Part of a small language model's weights.
Size: width 640, MLP 1920 squared ReLU.
Architecture: RMSNorm before each block, rotary positions, no biases in attention or MLP, untied embeddings, normalized queries and keys.
Each number is 128 + 24 x the weight over its row's rms, rounded and kept within 0 to 255. Layers, rows and columns count from 0. Numbers have three digits each. The size before them is the row's rms in percent of the matrix's.

# down: layer 3 MLP down (transposed), 1920x640, rms 0.0262, rows 1085-1131, columns 512-575
# up: layer 3 MLP up, 1920x640, rms 0.0333, rows 1086-1131, columns 512-575
down1085 091:111124097172117137121138124110131117127163125118106131085107155109133123149134184110147129165156144125104124146157127114141087090166128071163123126144122143130112122064133126164129146136123113
up1086 099:114081060134143118115137132120151125149165148156129104137120121138149126139133133119119137163128138129106137157154098169138119135125122093119127151122114174131139128161122127146167114128143118
down1086 103:130097148083120135121163150141130121105143182106125141156113127110115094154122126167089101149154123134130132151111135095120189140132131134130118114145088110112128173140136147177131082096149139
up1087 104:145137116141142183153098106133125155107147116108110114123154141123110128168149145146155152126154126105156122153147118131130136186160135168145109112152149139142135127112117147091141135121058148
down1087 107:088145110148147167120147165107152141128125159128105121099139146108156102110095142101138124133098144131103153126085120101073143086136061090133158117134165119172128131109125113074136108121107124
up1088 091:124082125131089111115144151097140111150111155122134098143144105151115161139144086137119115116097142130111160105157153123118129152135132130141183122116127150140153105165144166115108154108113121
down1088 089:106164180157129151157157123180158115121157089105089153155123116073120122121106160126131104117106097113117121163134074128130127070105128119183153100147158137138118123138117145149124153110098133
up1089 102:127112120106120121124121119167119152097147085128143151078081150138125170109137144152122126126125112132121128162109125120145123160100154119122132135143122144099064134137122142097085135106112120
down1089 105:102153129180112089110068112107126109115155110099134132108120115120119142117141159119152159138117115129140151136128133131188092110107124173104124094148126158092099141151117151131147112121155119
up1090 107:136108096142124135141091140150173121145152133119090109152099118101144115123108163169124134115142122142080116148132093113150122162118148130114124155168132159136146131143144138116111148140113110
down1090 108:128115123098166095096124147090139131184122170105118087106131092120158112149126089141153126130141114143145156125116132142087136095110095154168147131114124162125129096136099110167118116132192158
up1091 103:097165140128134159145139134104118113141168114121146141149119105099091094164181048161156110123171172154158123140126122119110105109157132103129125132123157158145202149105153113159121140129112127
down1091 106:088085143147172120084145146128125146139149122118119141178142109123132131124154163108109103134127151102152146131155153108123100109148109100111075126133092145151138145118154132111104123139119118
up1092 112:102111107117119129121140099145138140134102107132133177114114128105097114140151119126117094117198138105083094136163137133133145163128129142117139149145130082138123106153148146142148108143153118
down1092 115:120144078129103146160146154145144159158122124118124137144104120114125152120095141097126177116121145118125175118089107132097176112135158121121154154125091100129190173119110117160107151150127117
up1093 101:111174146113113114151135108108143112133146136120097093160105127127113152143116107183114146079140174177122119106143140103116107119118103103127155134094144158176165074101128111141127103063086118
down1093 103:132121130093175145121164093120142101159130134103168117101089186142112148130113145099080079137115155101076136115141157164132115157125157134147121140161157123167119128132129104119107106100107095
up1094 090:142099178156131106093128126153156137140163124098145130138099139158112138118130097106137101150069114110109122144131105125086088153133166126104084143164103154125097139137144139131164171108118114
down1094 082:094133121091080130133132136117189110139128119126109143140116115133110152156112100122101156107118158096101103114148108117158104114129135077137110112112119104108131079129106131093143102162165085
up1095 091:120110079091127162118138149122116150175135117134086118113070112154140146098117117100157153121173166133130121147135170144144125112118152106098150106137104120122141109145156161105166141124104055
down1095 086:147141134129135114140120127164135119099139129124123107143150107099107116113093107147171168113136119140107134114125148101116120163112144107178115116142130107106098140160139128140142146099042090
up1096 106:094143112123143112138143095112112108124130121110114131184123106151118145125148121136093149161102115153088121124120134110081138137146109103149125124104131137120140128137110186079082123170149113
down1096 111:122067133118121152172093111103156141107087145121130109096139168143153141082145143073174116124083141163166112158165154125139101122122161149141115132124108113151129118119139096143182148122118120
up1097 104:167148120104140132156104131094122107126079106085139140122140122159115094102185124140120112120150148112115151145129116109127120136150131120152106143131168130128134128150115112107136126133161142
down1097 105:128114141125141083155145150141134133135113127147156144180135185143124123092125108138114134182149156136097169128082125126105128155160108153132143138142111120177129125125138170116093128081134130
up1098 103:114124093107157161117141113127165185158144134138130152101112083123199153153091126166123161102161117133133140123120141126151122125164170109149154135121137183116083109148110103084097124101132089
down1098 101:158146154117152133126148110098167120091126165115131144151157111106151122140126117101112107071095116137100117075120122098150079125178163109153123138056136097154141116168123105162136091115079138
up1099 095:147147114176158139165140111134162130156159123086118103154123127159094085152135102164123122125162147100136191126121159139120131163180120096117137138150098118178143142155158092171168138132118129
down1099 095:106130125117144117125130109124145158129123131116109123119130109168110134104111124120121122186146164122082106125127098119149118147090132144157137142152080114154109160094154125125093101100142128
up1100 105:151113120114137153177152122127128180146123076114149132109081155155116120132149093143122137075159111115126118106123111105104118168124142057110117148143153103160159114164115130112126169107138133
down1100 104:132145165137102147109134131104151086149133147142134108113096141116147094129122140117141157136105147079155125141143109136131122124120112143118128137112130133143149090093104099122082152144134151
up1101 094:124138134151129156125122191126189195091124088118164154133102143156150117127108080133097128114126152141133104173177138145096115137141145106116121132185103120139164116082128106138108141133141105
down1101 101:080103135118139106104114138105149112093152130146120152124130129097122135143091126112146135121137132141144130163137134151140119136146133133119130116152084129147109103100145093110113157089121118
up1102 098:121122123137110164158109072171154122151128111127096172156093122115131163170157124173133121110090107119112168099122094082114125116120160104163091141134165138108158148161177126117159159131113126
down1102 102:108127139119125143150124114122129148176138186142164139140139129120152088126111107113172099133130128089176093136114132143094166131146130151086123117098140110131127092138092114112104159112160119
up1103 093:136150110124121152103151152117138115163109119126121087114130110103142115117161150121142149159143143154074128136135108098125082157138120130131170142113151163157191102130141112127098139087174161
down1103 088:138116109144197105151091179103153124084121143155152165126125101130112114127127124152113137123153181114123119127146097158142136120123155138119110141123113156106111120118131140188118153104130109
up1104 102:152133087156105141101122131103140131189146111135122116163133089115193166132117141151113126083119164126125130135153106120146149136134059104120163135155102128131163122146119157106122117141115114
down1104 094:135107120121136124152158135104138116138109152144119088153124103117140116111154150139090157154154181143129098171164119144153109147110098118116204130147136147144114131114169139127124104116144125
up1105 101:160143133094120146096104131127135135138140117099135118122059123159080108138101158134133115090115202065113116146114157124097145123109153120148158163125104095147112102167157145135106167141124086
down1105 100:167137152107088102110114121132115121130127107130112112088106147083096106054092189127156123125156122117105155143092129169108130110146134103113097127112127175146122120095141146132096145156112129
up1106 099:139117107134099121149129143131162066176132137135095100159105097096154101094108143116167168103154141111105184144143109119127120127189144105108123146155145114158117096140130150118175140106140118
down1106 102:108115126097137099093133124111136128109131177094143134153123083174133173149088154093165130120131134122123089114168175080130153110131135095138118107114120167142191130148112118098135166142115165
up1107 100:121136111132115135157138114112159104128138105119119119119118115138150174141129155138103161114139104112108112140142175137129106123146132123110088139155140132124133097116167154125112142124103083
down1107 100:129131138099160103123131131145151147128080141157157160156142122173103123126122121086130129112135147133139090135100118072131101127133144107155158162159113109149126117132108168120103212110156138
up1108 105:139131108125163155122089130120139103095117127120136135158092152109150124079114140135150160088122153119127152116111125161125064191130164124136178160156128090141142064133132131134123099094155123
down1108 108:108118167130112134146093140122168097112157126112141138115123113136131140107139083132155123128156111124125094134131176087159147095129130136120119160131131124095143107134096094146110152136084161
up1109 110:149069121104124188132121120118148123124114118109062138106078140091141136163160148111123164155130146074122128114173134081127126153165124084163131135142115161099153130145124111155111137111149135
down1109 113:097131143128137107103138102126129107155137138100168160144120139163121132185127126157108120126133109145138120125080120111152143110132111104128154134101113099128131086111091148141106152131101162
up1110 099:096152125161158143096148093124142122095147090129125157157145165133107140135090141139116122097158122092138131157177123063135140107188127105162158122164124134143165113094184148156143092141149128
down1110 101:063097174101166108170093192113153106095123172119171141136112142125168137128151117138169113145078123116082098118128156089125097156147127137145103156147103148095134181143144130110117133100135169
up1111 113:132134103112134146104113145145125145128133117111141142142111145109142141149133151181128152092131153114138123150157141100097144151131134112112146164111162093126120059105107125099164143097118091
down1111 114:114102144124127099128153096180168142120115150077125152116170133124100161125177143113100141154146130124153101151119073106144162081081090132112149142139120093141126147108135096117133117133117156
up1112 104:105123115125146117152153142106144145098148104107120137131119115132100119081129105150134136090118130110101120086101104131136146105132123109123115135139115114132154126124095156131098121139136111
down1112 106:128105168121094132139137168089111097166147145121144116143131142122107142114172143108084133170190140092149102106131202132124138128152159149132135077110131103101127099135118100141126131102117123
up1113 091:133111107116163159168193119124131134112102104089150145139127125140153085106163110122151149121161129112135151112137161146104100133153109117121107127163166174192138145118179072133155093121124167
down1113 098:114160100153113137112150160125151113111125130144095078134141104121144122130104152135159122118135116141118117175148148097184083105130095121118108150113120152114104149095096138099131111108154105
up1114 097:162091146147108127129123150170122112131121168111096119166130103154120114135167082134125138130144158126087164138119115088111143116094134119137146131157132102100106127162167126112153138090114127
down1114 095:096106144128114111148102113123167121129137098121125139132150126152117159086076120160113133072103150092125139174159159117102155130095121118115110114126124084120147106103122124109142171129123169
up1115 099:121167140141103193088129122109157119153161071148150122132114121120096154141166147137133135069128156088108158177138113085107117143140142120168139110149162118121116122140135134133165149143114105
down1115 102:100147132144160124154109101128140118103158125154092129138105142142126118106145168126164160102127086126140146077133111111104138104121101108100131088117130134137118150097117120119127106104187111
up1116 103:144113124101153155121150177108107070131095116128141128154149117149133121109133109129148120125103116138092113163126128114112109132129077112123148149134122084161101108166140125075163162104118096
down1116 104:158109128105157120142155158123138142139132149122123151124131121150121134121132079110133077124122110135122159091114183134125170146143146109101155152172119144142172153124183141098105133117104136
up1117 092:139148099125126146130115129138133146145110131145119104132117159141166115155151105152162167103147134120090119151167153127106158105155100126108149177141097113124158120136126118111101087123131083
down1117 085:137152117137150150146124154103155121144120117111129147113113121101138115155105123128152104136122165107107127139159102148188101125139128151131138185120152182139144127144150123119160120151155157
up1118 102:150102118097135166103120098119150135110125130090121121093144132098125136125106120112125101110140098114113184145147102075121122100148120111134137133153131130121128122165097103128145097119146139
down1118 098:088099092147139125159140110112100130108107134127102120098144100140141121078150121105125128158145106150081121123134105157115130109140104141129137100158107134121127113136121095125105124141166136
up1119 098:144140141106080135107155158115153130118147155144129155094151168156136092099149148099108128103149126088126128136119135167169135178169091101156107159119113158161136096139089125132081147142139142
down1119 103:136123122117122118133121158103128147108122128077151120145133122104126136130172134126109126149108149145092112082129154132144110119148156149158122130189135151137116122144150101130153170150125155
up1120 095:113105155098180170180162188132187122138140121125156154133102143157184161102118133205126159134129142155168137120132102124077053119146134154100131134170126125147132130148139098093107107149124111
down1120 094:138137106164124136126095080156074114140153148128091091117124130143159141117127126144073109153154112114091126117125085115138150149128143119124113113129146148127125089146080121162163140119130103
up1121 103:137142089126111123085114122128147169164117127108118128168072142141148115096154158157154121070104142122138142118174108093162131123113138153116118182156098134138146097161109191084088108143110112
down1121 100:095150140148139109151152150137152100126139102103162116121110104118173112154120084079133126147080134148127118116120083173132086111108085165137132143119157129119085115118123143131131137121162135
up1122 100:143140093141153103087096123107154073141138125133140157142120126116091108148159130120105149128165156128080109117095103092087107118134107097124157200156152097109139123134156133115123139146174131
down1122 103:131128108152133138140144171137132132134136051129141119111138113119105133172152141178106150136119134131161172120134115138114181121152107155122118116122116135136133166112151098161099110137132106
up1123 103:117142147083119141175118136145166105156117134126091131176046096114112123166163112128106105132101119127155130137137114109137113145103112126152079168144168176137134148111109086065167111113110103
down1123 108:152103136138147136123102125110145145127153155129098148116133127177131114146144129113186142123106164117141132153127099137139118146048129141099142121159103123123122139165110120138116120135115108
up1124 100:141149130117155119155213130111117122127117149128122114142102106125132154150183140114100148078131178141066143160149148133100103169119149140167164178118129147125123099113111122116131095143115131
down1124 098:151130096104111161136153122126086114061143135106102108108111143139108124100090128127042151131147137169148142096123141124155116092110110140105120143172109098124127152098151139149148152112170128
up1125 102:116093125108127147122142118115127087122126157106091160118123128144088128145150117141131121129123128121119136125133125109154102127169146101113181098123136097097150113140168166127122114132120148
down1125 099:116119138118162132129143114138144142131114142132118093080109142184133150168138162094134134133151124141127190137147152142126085149103144169137097112173114114140103119095158151138153090092122106
up1126 108:168120067137132114154142127112117126158099126157099091155084134109104161100154137154132125111140113095114134110090102134121104133113181102125166126103124131132134091150129167106158096129129115
down1126 114:138072131146139113109125123129104105126102120118135150121156141123086134158139096114092069121136161133101114121182122170101138184105144153128145161109117085128137102143160166087123150148149167
up1127 099:083140155130123127138093157106118137127111081151154109137088131108100120132142109098164120121162158143115110149149138108094101198138093101101111127122115141102105122100155073119146144166143106
down1127 100:117143099115111138133116136142119130151114142074140154143082136117105087143155119134182151096143148089136154086135129112146168060105159139158153161102137120120096134137136183101114164127120120
up1128 095:089116119146109131125139137126162109120122104160090111152123140128144090138129103140143133130128136144143115143131086138145132129138109127116101109117148139140116116097125114119084111118136125
down1128 092:143164101113121144142095184138099092135138113128150139141118131157107152127125115143109154147098179125162105113132152126139133130125157110135138181105147151145134121111184140142132149127137172
up1129 105:137116103136112145114081128141144103115108069097120129129117115088123130100122076128141113129132166103138178160087115111129092152117131099129151185133161104110123078163120123146143155127119089
down1129 108:162103108142115112130090097130109128159132148149156107108162202169125125097163111109137103187131102114143100123131168115174122134095175147084094149115133099103112128138134146132080102112115114
up1130 097:129137126178096102150179144115140124124126142110103089127143096130126184112121157136102142115166133135095131174133103144121145142155111113186147141130129163119141079144162095092152137119133150
down1130 097:148105105125148149099140150126094095082152094123145179106166109093119101200160130158130136118065163135122120128077120172127178179115132161136143127164110143113121112142102117151088122099128120
up1131 098:144119108126106090107136129196156150172116077129103114122149140152107155080128098097172137099090092113091131142136130149123164102172178106151167132164182110067145127131144140111124158095140111
down1131 099:116106126135172113167090122183133120099107098144167091152104092157122135108069109101120128112131097139130147111114150150109142120167136099104127132122141154114093079110076121142133114122126118